Weights of a small GPT-style language model, trained from scratch on English Wikipedia.
Architecture: RMSNorm before each block, learned positions, biases, tied embeddings.
Each number is 128 + 32 x the weight over the matrix's rms, rounded and kept within 0 to 255. Layers, rows and columns count from 0.

# layer 17 attention query, 64x64, rms 0.266, rows 0-63, columns 0-31
[[ 97 118  92 164 159 131  94 179 135  92 112 140 131 119  70 124  79 159 127 125  70 133 135 135 110  92 103 174 216 142 167  83]
 [104 104  84 104 146 183 129 109 140 176 129 100  90  98 113 111 131 110 101 150 123 152 130 115 132 157  95 122  79 135  49 107]
 [144 144 120 120 136 114  96 159 154 105 142 102  84 110 128 135 143 128 128  92 137 152 108  91 143 158  90 141 129 108 132  95]
 [184  97 151 155 128 143 119 157 100 135 160 123  92 121 157 225  38 126 108 118 107 122 155 111 142 100 146 178 101 140 104 176]
 [126 160 119 128  90 173 108 104 185  82 176  83  97 142 164 132 127 173 146 144 177 106 150 172 106 147 200 152 140 133  92 140]
 [136 127 186 141 128 165  92 139 131 135 102 125 169 153 154 116 119  80 124 101 104 107 128 166 106 152 157  73  87 122 117  89]
 [ 95 143  56 163 104 138 111 167 176 118 215 130 105 115 156 118 130  69  83  70 112 142 144 111 158 197 125 150 166 162  87 178]
 [146 187  70 124  96 131 115 114 111  86 178 175  82 130  86 149 131 118 124 102 149 139 106 177 158 111 111 131 125 104 125 104]
 [ 84 139 107 125 118 150 135 152 106 132 142 132 124 115 137 148  86 153  97 135 182  67 111 106 130 128 158 179 184 116 150 103]
 [ 97 130  44 119 118 250 131 107 111 118 106  82  72  91 119 103 127 145 155 132 118 168 159 140 125 159  89  87 189 181 128 161]
 [ 79 125 153 131 137 101  75 152 131 130 113 149 119 104 130 131 130 105 169 124 187  79 150 128  95 152 109  35  36 138 149 133]
 [148 184  96  93 135 102 146 133 121  96 134 111 103  74  96 138  96 102 130 158 139 133 173 107  88 105 158 118 122 144 153 120]
 [104 118 103  74  77 141 110 150 103  93 107 168  97 124 100  95 107 223  70 120 126  97 158  73 150 101 142 222 120 130 143 144]
 [138 160 111  96 112 168 157 191 120 151 138 188 149 157 112 122 114 180 102 185 121 153 156 118 150 143 130 137 120 149 108 182]
 [119 121 161 158 104 115 176  76  82 137  86 139 107 143 145 159  90 111 112 136 137 123 109 134 163 164 153  79 143  42 121 116]
 [163 142 165  94 138  87  80  84  71 174 147 134 177 173 182 178 130  65 148 160 130 118 182 164 116 141 122 133  79 128 143 110]
 [151 137 155 131 110  74 155  95 111 134  89 184 118  90 139  82 118 142 129 140 127 104 131 140 150 148 145 127 166  96 159 108]
 [188 102 161 158 169 121 103 106  98 122 167 149 182 170 169 143 184  84 150 127 173 120  96 164 101 132 133 147 146 106 132  76]
 [ 89 124 153 127 125 150 168  85  58 103  84  62 158 169  94 158 141 138  87 109 158 119 149 124 143 132 188  87 115 142 127 128]
 [148 164 107 113 109 110 101 184 104 128 144 197 116 122 145 134 151  90 109  95 160 118 126 113  88 136 150 164 140 131  56 212]
 [ 82 109 103  78 131 191 141 136 158 124  99 106 112 127 140 121 200  64  82 104 161 154  99 119 156  88 141 154 106 193 101 150]
 [123 117  98  78 122 127 164 121 100  62 116 155 124 154  96 153 108 145  88 111 119 119 121 124  92 155 129 190 154  95 182 184]
 [149  96 155 120 175 134 127 108 127 126 124 178  92  58 182 110 145 118  92  90 143 103 136 154 123 134  93 141 143  74  99 132]
 [114 144 157  69 175 127 123 143  99 173  98 195 126 131 143 142 172 139 107 118 162 143  96 155 134 117 159  57 188 106 185  75]
 [ 88  87 160 142 189  88 130 144 124 146 143 130 159 156 181 102 161 121  70 142 143 176 134 133 125 150 165  81 173 113 122 112]
 [108 136 154  78 186 125  95 102  80  97 102 176 151 153 196 108 152 122 145 161 111 137 136 143 159 146 146 111 174 143  72  96]
 [140 101 127 133 105 161 124 131 166 144 148  95 115 161 104 140 145 143 136 125 164 143 128 161 127 140  75 116 172 119  90 135]
 [106 212  79 125 103 150 114  91 129  82 189 164 114 135  69 119 149 170  68 109 145 117 151  99 120  68 126 128 113 157 143  83]
 [ 89 137 171 165 121 162 138 165  89  85 123 212 151 160 206 135 194 129  65 181 155 148 128 138 133 110 116 108  87 118 188 118]
 [120 121 175  94 146 155  85 160 119 162 137  97 134 120 151 107 131 151 147 101 112 107 142 175 155 143 175 145 101 182 187 113]
 [101 143 124 137 145 102 126 142 188 120  90 167 126 147 163 150 167  55 120 145 139  72 134 133 117 121 124  99 143  84 111 176]
 [117 153 124 111 148 101 196 131 159  89 124 124 108 113  87 171  85 188  81 124  93 160 186 121  98 157 100 141 151 159 133 162]
 [117 107 157  87 171 115 124 138  87 158  88 133 113 166  72  70 104 139 126 118 127 139 160 142 113 101 138 127 212 101 154 124]
 [ 95 126 173 175 183 160 160 114  63 140 167 135 149 157  94 130  57 143 142  93 109 111 164 151 158 124 192  88 126 122 198 119]
 [ 91  84 121  97 138 187 154 149 157 163 124  73 115 164 125 125 127 162 190  84  96 168 116 142  64 125 134 126 176  91 129  97]
 [ 69  98 150 101 142 172 141 111 168 107 134 136  59  92 168 106 158  86 154 110 135  62 129 169  90 124  88 107  46 153 115 165]
 [103 176 183 102 109 188 127 106 117 121  84 137 149 107 125 116 104 138 161  90 122  97 135 138 121 118 170 132 113  88 200 174]
 [146  47 150 222  84  85 104 147 126 123 109 147 128 146 144 147  91 166 128 142 140 119  98 164 112  70 108 141 183 107 153 123]
 [123 153 141  58 101 133 139 119 144 132 122 168 101 126 130  99  92 124 107 131 129  83 105 179  80 124 120  99  62  59 152 125]
 [142 107 102 117 179 177 132 101 164  89  63 127 104 128 114 111 109 162 148 168  89 191 158 100  88 149 107 142 147 172 181 148]
 [108 138 131  65 115 163 187 151 106 125 140 174 176 196 146  81 134 143  96 119 157  95 155 108 112 130 111 133  95  89 121 165]
 [162  92 177 136 105 153  95 165 132 162 109  93 170 137 122 165 106 173 122 117 112  89 120 133 147 131 151 123  36 122 143 157]
 [127 126 159 154 149 103 137 150 160 130 135 114 164 151  50 182 110 126 130 141 151 143 152 165  97 120 116  95 138 104 115  76]
 [115 174 146 124 117  98  90 114  69 131  84 143 162 108 124 154 101 167 130 144 101 155 131 167  79 108 104  91  94 113  86 132]
 [ 98 145 176 106 147 105 128  67 133 138 122 110 117 193 137 154 193  68 108 191 176 182 108 122 161 114 198  25 103 116 196  71]
 [ 58 110  83 134 116 159 156 171  93 155 122 180  95  90 112 114 141  63 109 118  86 171  84 148 138  99 113  49 162  99 151 106]
 [116 126 193 123 133 115 177  69  68  88 116  95 139 120  65 183 161 114 148 161 143 135 180 137 117  94 136 153  94 123 118 161]
 [132 117  94  92 111 156  92 112  91 134 125 119  77 162 126 123 105 188 187 156 100 129 146 165 161 187 150 161 201 190 107 123]
 [104 136 134  97 114 100 127 179 148 119 112  72 172 148 116 133 138 122 108 149 119 152 124 155 168 112 103 135  79 159 114 118]
 [100  70  57 196 173 179 204 139 123 147 121  88 110 154 114 108 110 129 152 130 164 126  75 133 124 101 178  75 138 179 140  86]
 [127 107 164 101 116 162  83 132 118 176 185 214 116 145 149 100 149 147 106 146 181  89 120 133 117 126 147  96  86 127 163  85]
 [143 102  80 202  64 145 195 134 112 150  96  95  97  88 132 116 144 105 155 164 103 105 136 114 102 130 111 186 187 114 139 157]
 [ 88 163  79 136 110 185 110 157 183 166  73 126 120 156 175  93 192 169 162 178 116 141 121 129 133 120 141  96 110 185  47 112]
 [145 164 152 136 103 160 156 112 136  81 114 181 121 106  90 134 104 138  58 153 112 158  63 144  64 104  95 128 132 151 147 144]
 [116 130 124 156  90  92 164 145 110 145 152 125 121 154 144 155 162 140 157 126  92 102 103 115 149 139 181 122 175 149 143  92]
 [155 131 167  81 100 129 129 125 149  98 144 124  94 100 146 115 128 156 124 169 124 174 123 151 131 133  99  62 171  83 129 129]
 [154 114 123 116 157  86 113 155 135 127 108 143  62 123 102  78 181 122 121 112 107 130  97  71  95  79 184 131 108 111 141  80]
 [174  80 114 203 119 135 141  77  56 102 131  86 199 151  93 133 103 106 135  81  93 125 165 191 111 154 127 117 111 103 111 112]
 [159 116 184 134 112 145 154 102  89 141 101  93 152 168 169 141 121 147 159 159 139 109  99 108  78 102  52  66 119 130 138  82]
 [139 149 141 217 153 110 117 109 111 189 112  95  51 132  71 181 103 134 172  90 168 124 117 123 128 133 129 102 116 126 147 113]
 [134 160 139 173 151  86 108 144 175 131 127 121 135 109  93 121 108 114 149  86 184  51  96 127  86  92 129 129 124 181 145 200]
 [151 166 126 100 148  84 114 156 146 153 113 132  69 166  70 125  88 106 126  97  78  87  90 124 137 158 130 140 125 124 140  97]
 [146 128 101 103 130 216  55  78 198  94 155 110  95 122 129 115  96  99 118 180 131 128  76 144  76 157  86 113 170  91 131 137]
 [139 109 153 106  93 110  79 148 137 144 109 107 109 137 120  85 143 147 106 121 134 158  74 220 122 137 119 141 108 172 121  65]]
# layer 17 attention key, 64x64, rms 0.269, rows 0-63, columns 0-31
[[123 126 130 147 186 137 136 157 123  62 168 140 142 115  85 131 103 156  47 117 158  99 164 112 143 159 115 152 138 127 166 110]
 [170  83  87 106 124  97 108 208 127 126 111 125  80  94 155 128 111 133 154  78 120 170  99 105 108 184 132 104 111 195 139 159]
 [112 117 167 112 107 224 157  93 158 111 117  94 139 172 132 137 148 129 102 118 157 136 131 122 158 162 120  79 147 133  53 103]
 [110 148 108 186 157 101 154 155 103 136 125  66 150 124 154 198 145 113  85 119 121  94 120  82 150 159 151 109  73 122 182 123]
 [141 157 125 118 143  78 128 100 184  83 117 129 158 122 213 166 159 131 135  73 115 119 109 139 131 147 189 109 141 136 101 161]
 [169 136 114  83 164 161  92 180 133 148  84  64 113 120 131 148 100 113 141 149 128 101  89 149 113 162 122 121 138 136  80  99]
 [178 136 163 144 135  72 144 190 109 167 193 117 142  96 148 125 141 106 103 121 104 138  95 171  87 178 132  89 158 141 210 135]
 [142 175 159  80 166  88  73 100 114  88 113 185 110  91 217 137 136 167 116 104 165 168 137 141 129 129 110 141  86 104 120 148]
 [154 173 159  94 106  76 161 139  88  70 131 175 135  90 132 128 136 151  90 170 125 154 134 107 165 147 158 137 103  91 153 168]
 [ 96 114 160 145  94 171 121 192 109  88  84 130 125 131 149  76  94 179 109  92 138 192  82 134 137 153 140 135 113 113 133  70]
 [ 92 125 176  85 150  67 121 136  92 173 146 143 107 120 124 144 146 142 231 167 179 124 120 148  74 127  91 124 119 183 170 175]
 [120 160 165 153  99 126  82 154 130 146 153 136 121 146 134 102 109 158 145  80 135 110 154 104 174 138 177 149  96 147 119  94]
 [ 96 116  49 135  92 147 134 127 124  81 100  73  76 142 181 157  77  88 101 181 146 132 162 148 169 144 119 135 175 116 110 143]
 [122  85 159 168 121  98 117 127 111 108 136 153 106 136  93 184 124 108  73 171 106 114 148 155 146 150 123 131 186  93 188 150]
 [ 97 173 131 121 167 109 114 163 154 133 101 102  99 218 119  99 129  67 117 164  83 169  79 121  79  93 129 163 115 141 162 112]
 [112 133 160 119 165 106  91 140  88 169 131 121 136 144 137 165 155  96 134 145 105 100 144 109  98  69 150  82 120 157  92 147]
 [114 179 155  58 102 134 122 115 138 123 168 187 122 142 108 156  93 133 135 134 158 130 157 152 158 132 129 149 153 135 158 101]
 [124 103 142 117 119 212 163 118  93  81 137 166 131  97  69 127 164  95 104 104 149 106 160 148  49  79 154 143  91 132 135 107]
 [ 44 166 127 160 152  99 172  95  64  92  81 148 146 139  82 124 109 163 128 132 116 130 145 131 119 125 136 133 132 136 166 158]
 [149 100 104  94  86 137 135 110 132 175 129 117  67 115 162 140 147  91 129 113 112 147 170 108 124 185 165 152 154 128 141 156]
 [141 100 151 109 129 105 179 153 132 122 126 103 134 114 165 106  93 162  64 133 123 178 154 150 169 206 128 110 119 121  49 144]
 [119 117 115 141 152 118 165 137  89 162  99 137 137 130 170  96 122 157  99 158  92 110 166 129 155 119 131 164 125  78 140  66]
 [136  92 141 129 162 153 119 165 146 206 155 166  83 172 199 146 144 103  97 151 131 171 126  63 121 147 180 121 130 122  80  99]
 [137 151 184  73 196 146 112 105 100 118 159 170  69  99 137 133 164 113 154 169 133 150  90 114 177 153 139 120 160 117 104 130]
 [ 79 133 143 148 145  89 135 120 121 115 111 169 126  73 106  88 138 108 135 144  90 122 142 126 109 133 141  97 165 104 135 126]
 [100  98 139  77 147 100  77 176  86 118  85 127 136 132 148 125 138  92  88 187 136 126 146 126 163 144 152 138 168  88 124  92]
 [159  81 123 125 145 123 133 102 121 195 113 140 134 153 123 148 131 145 103 128 131 158  86 166 142 111 117 150 110 137 133 120]
 [ 97 166  99 160 130 118 136 146 122 126 111 199 129 160 178 126 174 168 137 190  96 196 165 147 169 153 157 130  60 128 126 118]
 [136 146 160 127 131 110 120  93 103  56 115 152  65 129 144 165 122 112 162 113 153 139 143 148  99 160 160 135 147  70  77 139]
 [115 181 103 102 148 182 110 164 127 193 167 108  97 110 129 105 131 134  75  71 165  90 150 125  95 125 119 125 128  73 109 169]
 [146  87 127 161  92 122 130 107 111 137 163 148 125  89 105 123 156  87 160 192 154 126  91 130 111 149 131  99 151 119  77 141]
 [ 84 162 148 170  77 125 174  59 147 120 133  72 123 141  80 159  76 173 135 108  81 181 113 177 175 134 125 123 156 106 160 118]
 [134  99 133 119 111 158  97 105 138 186  91 182  57 154  71 121 126 121  35 139  81 146 108  96 167 167  99 116 157  79  99  89]
 [ 88  88  95 185 129 167 169 166  97 125 161  83  97 144  83 127 172 169 164  94  72 136 176 170 159 108 159 169  60 138 202 129]
 [145 108 165 149 105 176 113  98 170 157 157 116  85 110 153 170 120  90 135 149 140 103 165 178 147 103 127 148 126  24 119  96]
 [ 63 183 168 122 138 142 152 134 138  89 102 133  80 115 168  87 135  63 106 153 141 129 148 131 118 148 136 104  87 154 100 146]
 [ 87 113  99 110 123 161 127 129  97 115 117 161 146 121  44  95  78 105 118 160 171 146  98 128  85 112 180 133 135  75 145 133]
 [131 156 111 138 146 118 150 164  76 115 104 170 120 134 138 161  72 156 158  87 100 170 131 172 161  94  77 126 242  96 145 140]
 [132 101 164 137 152 140 173  48 145  64  71 215 128 107 160 120  83 157 149 126 101  96  89 125 118 123 148  92 119 107 190 127]
 [ 80 124  57 104 157 148  86 145 156 133  95 181 157 181 147 104 145 186 147 176 132 172  98 138 142 131 110 171 169 129 125 167]
 [129  75 144  93 157 124 106 103 177 121 116 138 194 145 162 128 184 119  88 105 135 104 138  96 110  89  88 124 120 149 170 162]
 [115 130 157 188 148 121  99 143 143 156 148  94 143 121  96 130 123  93 120  96 120 152  92 158 115 135 157 134  88 133 162 111]
 [136 154  97 102 121  38 143 104 107 154  97 135 123 141 112 216 174 140 153 122 160 165  95 154 127 129 136 171 102 166 197 132]
 [171 166 130 154 143 171 117 129 111  93  64 105 125 111 104 157  84 187 129 129 114 146 167 161 108  98 167  58  73  94 111 127]
 [ 87 111 122 138  82  57  99  84  92 102 123  92 161 157 127 116 127 177  74 190 154 135 149 106 159 116 132  57 121 137 159 141]
 [128 145 139 107 128 167 174  98 136  79 119 121 118 153 167  97  84 172  82 150 111 153 155 107 143  98 121 150 165 135 123 163]
 [141 153 152 175 164  92 129 130 128 139 179 130 189  69  86 149 151 130 144 164 143 125 148 109 101 126 175  98 156 133 136 139]
 [131 122 135  60 173 135 100 122  42 186 189 199 111 120 149  96 162 173 129  94 141 132 154 135 106 101 122 157 113 129  31  77]
 [155 139 123 106 124 123 124 141 146  82 116  93 127 103 123 146 158 123 113 159 131 146  96  99 181 152 127 149  96 166 138 118]
 [ 83 121  99 127 141 109 198 144 121 135 129  95 123 125 116 111 148 112 137 138 132 135  95 128  78  62 137 120 169 158 171  96]
 [ 76 168 114 159  92 201  90 156 127 101 145 166 128 137 167  84 160 103  70 121 120 102 168 101  32 122 127  66 136 148 136 105]
 [181 156 122 178 109 106 151 128 103 191 113 144 160 152 177 137 182  58 141 123 164 175 110  86 139 135 166 112 190 105 139 147]
 [114 131 122  73 104 148 129 140 214 113 103  82 150  67 197 105 125 156 139 172 119 200 137 187 139 127 131 108  80 161  83  79]
 [173 161  98 125 128 103 148 151 138 102 135 160 127 154 108 118 127 114 130 142 126  87  81 141 133 129 103  95 147 112 152 217]
 [113 111  91 101  73 110 137 132  72  84 116  92  97 109 143 195 155 139 152 114 114 159 132  74 140 143 151  96 137 116  92 109]
 [132 163 167  94 169 144  94  68 116 109 183 160 141 128 157 134 125 140 101 175 118 116 114 123 109 137 115 116 154 122 110 159]
 [141 146 157 107  73 151 107 129 177 107 121 114 140 156 103 127 117 170 181  56 108 138 138 116 108 128 132 127 185 127 122 157]
 [150 131 152 166 146 158 157  93  92 129 149 150 174 152 101 108 146 127 129 133 104 110 182 141 113  94 127 139 110 140 169  64]
 [112 151 116 166 144 154  98  37 117 132 117 103 160 161 114 135 148  97 174 138 128 138 105 142 167 116 143  49 111 115 141 147]
 [ 78 157 160 169  93 145 148 146 139  90  90 126 131 132 115 155 100 161 158 126 141 161 124  76  99 143 102 121 122 118 166 141]
 [ 99  86 157 121  98 100 104 146 175 125 121 109  91 103 110 148 124 139 199 165 146  77  93 128 116  91 163 149 109 180 145 118]
 [127 114 146 109 108 181 115  99  77 129 134 155  59 169  92 168  90 161 138 149 127 178  73 147  95 118 142 121 136 140 101 157]
 [186 113  99  70 168 163  19  94 140  72 100 139  93 167 176 101 134 139  97 142 173 106  90 109  80 133 102 139 121 118 143 170]
 [117  86 104 161 132 114 104 128  92 132  98 147  67 105  48 101  75 171 118 105 135 123 199 160 131 166 120 134  98 140  98 121]]
# layer 17 attention value, 64x64, rms 0.256, rows 0-35, columns 0-31
[[ 63  95 140 145 126 144 205 145 196 166 179  60 148 156 139 137 181 111  92 124 201 168 121 180 113  92 186 104 147 127 136 189]
 [155 110 104 129  74 122  45 144  62 133 102 131 115  37  73 114  78 119 135 116  86 124 149 137 145 130  85 154 146 126  76 137]
 [ 88 106 107 105  64 125 155 178  98 110 174 157 125 161 124 136 100 163 129 182 137 107 140  90 126 108  81 126 130 155 123  97]
 [167 166 133  54 136 103 121 134 128 131 112  89 119 108 123  92  87 102 132 165  94 132 178 115 126 102 165 130 190 106 137  74]
 [151 127  93 116 115 117 117 113  39  98  55 108 164 118 141 120 117  57  90 152  95 121 176 118 106 151  77 147 150 103 123 133]
 [ 91 108 106 150 107 127 156  97 134 113 182 200 162 129 113 115 153 160 162 144 171 129  60 103 178 133  61  85 101  93 106 148]
 [168 139 123 171 138 100 161 130 149 137 119 119 103 144 140  96  52 118 138 106 195  82 146  96 200 167 104 117 148 230 166  77]
 [106  75 168 124 145 110 122 172 100  99 156 172  78 146 123 120  98 152 111 121 154 144  93  79 100 200 135 114 103  98  75 107]
 [179 129 147 126 151 138 122 117 111 132 161 129 165 181  75 167 125 131  83 121  65 116 195 110  83 118  99 160 204 117 100  99]
 [101 175 141  78 107 104  53 125 113 175 175  68  67 133 134  78 132 146 144 155 113  96 102 168 108 101 120 120 136 137 129 150]
 [146 106 133  89  92 137 124 105 166 131 101 119 118  26 190 124 116 159 106 221  82 130 131 101  70  69 187 129 138 132 124 116]
 [162  81 170 137  98 149  89 105 120 110 127 135 137 110 165 218 134  70 189 132  91 109 103 130 145 163 146 102 125 136 154 136]
 [ 92 115 119 112 198  97 153 172 177 114 116  58 159 152 126 144 159 124  93 114  78 148 106 157 122 160 153  73 113 172 142  40]
 [121 113 136 138 111 152 145 148 105  70 202 210 145  87 115 118 122 139 147  93 101 161  56 170 136 126 129 111 147  76 144 122]
 [137 111 138 154 110 101 184 187 123 136 116  90 112 158 149 129 168 149 115 159 143  65 135  83 131 131 142 108 139 108  97 135]
 [174 145 181 178  99 132 124 193 163 131 140 157 100 156 148 111 138 113  77 162 131 117 164 160 172  36  93 115  95 133 140 133]
 [ 91 146 168 177 135 144 142 133 121 141  71 102 143 175 136 147 141  90  70 102 113 123 130 180 138 152 109 146 118 125 144 168]
 [ 70 134  90 145 121 119 146 139 117 131 113 101  99 123 102 115 123  89 115 107 125  77 172 188 184 190 101 105 134 131 111 102]
 [143 139 148  63  81 124 170 106 108  79 102  79 121 142 164 128 118 141 118 123 169  90 114 115  50 173 159 153 125 191 158 182]
 [187 146 115 142 131 140 140 124 180 148 135 113  81  81 149 109  82 140 125 165 123 143 142 140 148 120 131 165 139 131 121 160]
 [ 95 175 138 139 150 161 143 122 101  96 152 133 117 129 177  79 176 158 163 111 105  80 154 164 159 131 145 123 175 192 111 150]
 [146 215 107 138 106 118 114 143 151  62 125 150 134 117 101 111 145  99 154  86 135 157 171 107 189 125 125 175 164 150 130 132]
 [155 116 108 155 192  88 132  84 131 172 124 122 132  97 103 103  99 103 152 187  79 125 197  72 171 135  88 169  86 116 107 165]
 [107  89 105 100 136 199 114 161 141  88 112 107 135  97 139 109 118 107 118 155 146 133 117 184 167  74 178 132  81 123 148 203]
 [ 89 160 122 114 137 147 104  99 133 168 176 109 157 135 129 130 127 163  97 155  99 134 152 115 106 137  70 131 148 100 153 101]
 [113 124 134 135 131 179 169 112  69  60  94 164 126 170 144  84  92 113 170  94 140 129 162 187  93 167 119 133 112 147  94 183]
 [164 146 156 109  93 174 134 145 103 161 135 174 124 156 128  69 111 137 112 138  99 108  93  80  90 159  99 128 153  82 137 101]
 [159 149 131 121 114 164 150 142 135 151  63 127  91 133 137 158  89  91 130 189  68 123  95  70 104 106 126 230 121  75  83 158]
 [124 112 162 137 151 121 130 131 123 144 138 143  79 112 168 134 137 154 188 122 141 145 114 137 158 102 113 149 137 125 106  79]
 [ 95 115 142 176 140 105 146  90  86 166 181  96  84 142 150 135 131 157 157 116 171 108 119 126 102  73 139 176 162 144  88 130]
 [167 139  92 173 135  89 119 177  95 143 129  83  92 124 125 165 144 178 134  76 123  97 100 127 137 161  89 154 157  99 129 124]
 [184 128 134  97 159 129 129 128 119 153 173 115 133 192  77 117 143 129 190 100 192 135 123 121 103 113 231 124 102 109 145 164]
 [130  66 157 144 129 131 153 171 138 164 112 152 190 146 123 132 181 145 108 134 151 112 126 138  80 116 180 105 151 145 127 132]
 [125  89 122 145 177  92 107 100 185 137 129 147 140 158 123 130 141 179 122 136 155 168 180  90 142  98 104  90  85 102 171 132]
 [156 129 113 153 141 151  85 174 130 110 123  96  69 140 218 153 120 134 118 154 137 138 172 113 151 174 150 120 148 144 142  97]
 [157 198 104  82 171 124 155  73 120 121 137 136 110 140 134  73  82 184 107 146 123 161 139 131 103 205 143 161 104 179 183 200]]
# layer 17 attention output (transposed), 64x64, rms 0.774, rows 0-35, columns 0-31
[[186 128 156 159  85 102  75 140  58 114 113 177  65 141 184 111  79 183 167 140 133 183 127 126 147 107 155 159 140 116  83 118]
 [ 99 177  88 146 114 133 198 129 171 127 122 111 123 116 133 120 190  92 107 120 159  82 154 131 133 166 160  95 126 160 171 146]
 [161 130  92 130 161 131 110  70 131 177  91 117 213 115 171 106 186 167 119 116 142 125 163 148 129  98 112 195 173 138 136  99]
 [ 88 141 116 172 159 139 143 133 180 134 114 173  90 158 105 187 193 135 109 136 174 136  88 119 127 145 125 110 112 138 138 148]
 [150 123 121 188 141 198 183 167 188 126 158  55 102 125 102 170 189 138 174  89 127 129 101 123 118 110 111  70  78 154 131 102]
 [159 159 165 171  86 194  75 115 121 182  85 110 133 169 156 142 116 184  86 153 120 146 149 135 167  93 209  91 105 172  99 104]
 [ 82  76 154  81  82 155  95  76 108 137 143 100 165 173 127  62 160  96 138 134  52 137 106 187 151 112 146 138 116 113  73 119]
 [109 164  66 137 154 115 106 106 165 105 156  50 141 172 120 110 144  95 140 171 127 175 124 108 187 134 132 132 110 146 144 138]
 [132 171 109 111 104 115 174 107 148 141 108 127 122  73 132 145 130 139 137 170 177  51 125 145 121  95  55 118  62 107 141 144]
 [123 116 134 195 119  97 153 194 140 116 156 188 215  94 151  93 129 176  88 107 148 122 155 152 149 172 115 187 149 110 123 118]
 [123 151 116 129 113 112 171 167 155 132 191 141 119 140 112 152 112  84 122 109 153 136 153 139 102 151 147 141 161 143 159 182]
 [126 138 122  94 110 130 145 118 125 125 189 100 140 174  82  77  93 192 110 149  86 168 159 188 126 125  99 112 101 160 129 115]
 [126 137  69 108 138 110  99 135  86 122 214 145  47  96  61 104 141 195 105 129 128 116  90 133 135 110  72 163 212 110 117 143]
 [134 142 177  71 122 156 166  94 131 107 101 121 178 212 141 135 118 143 156 173 149  91 131  81 156 123 129 137 107 120 117 150]
 [164 120 132 120 140 143 116 102 141 140 159  98 111 118 144 133 123 111 133 173 106  99 129 172 144 100 115 107 115 117 105 105]
 [119 161 119  82 164  80 107  78  88 154 120 179 193 108 159 145 181 174 167 143 122 147 171 135 115 123 178 159 129 123 131 170]
 [160  89 126  78 152 134 156 108  91 116 115 157 141  98 110 135 141 149 190 113 138 118  96 115  97 146 156 118  88 106 175 137]
 [144 124 147 105 140 157  91 118 107 132 128 101 142 114 165 120 167  75 135  90 139  65 107 128 157 121 155  98  93 124 127 143]
 [137  77 141 136 126 124 129 103 199 134 138 161  96  79  81 116 103  68 186 102 189 102 135 208 143 147 110 123 152 108 106  92]
 [ 98 151 124  77  99 126 125 104  95 149 153 147  81 100 139 116 151 128  76 144 118 185 174 110 123 144  95 141 104 175 117 134]
 [122 113 183 200 105 149 163  64 116 155 123 133  96 162 146 137  96 124 100 120 142 122  96 151 148 110  82 139 107  94  89 126]
 [120 113 121 110 112 168 115 102 149 134 115 236 116 116 100 146 135 200 121  89 160  47  90 117  78 152  78  83 123  93 181 160]
 [ 97 109 110 162 120 168 120 133 108 137  71 108  51 113 109 172 124  74  42 111 155 138 114 103 105 136 140  61 131 119 125 134]
 [ 96 119 143 159 153 137 161  94 101 190 124 156 170 195 144 103 133 116 164 108  99 170 124 120 186 150 138 156 110 117 145 157]
 [ 92 135 118 167 109 157 108 159  95  82 108  85 132  99 126 154 143 115  68  95 177 128 124 119 100 108 113 150 127 109 116 111]
 [136  96 192 132 120 139 144 138 124 132 133 125  97 147 101 126  68 147 146 155 155 134 179  82 156 102 149 143 100 159 151 118]
 [ 91 129 140 156 115 109 104 106 139 116 164  63 196 143 165 155 148  96 124 144 142 128 167 184 179 175  64 130  39 167  62 162]
 [ 93 170 132 136 101 107 115 114 138  80 118 112 137 115 174 111 131  39 160 101 141 129  95 126 134 127 117  55  91 128 179 196]
 [113 126 152 101 144 103 129  90 156  87 157 120 151 146 193 107 133 129 147 117 123 189 138  92 141  85 141 141 160 146 143 136]
 [130 106 128 167 103 142  86 125 142 126  92 144 207 153 185 102 101  86 112 125 167 144 112 102  78 137 120 121 172  93 188 132]
 [ 90 121 135 100 124 176 118 103 191 112 126  94 117 100 164 133 173  90 126 149 121 107  91 159 116 124  80 117 142 109 169 108]
 [ 86 130 120 186 120 123  81 150  88 147 136 125 130 157 142  92 105 160  89 154  94 140 159 114 140 166  68 124 139 177  72  37]
 [127 199 118 128 118 173 100 131 173 109 131 142 123 132 135 154 130 168  76 144 153 151 141 109 174 156  59  93  94 147 183 105]
 [151 139 144 143 106 202 143 128 151 120 141 100 160  89 171 117 175 108 134 136 155  81 120 179 103 131 145  80 142 130 113 110]
 [113 151 134 174 125 120 135 112 124 147 134 149 112 158  98 129 111 104 118 168  74 179  74 142  71  90  38 115 126 133 125 126]
 [112  91 120 196 112 129  93 131 121 111 108  98 175 105 155 123 173  72 154 111 169  94  74 127 111  74  90  92  92  55 124 122]]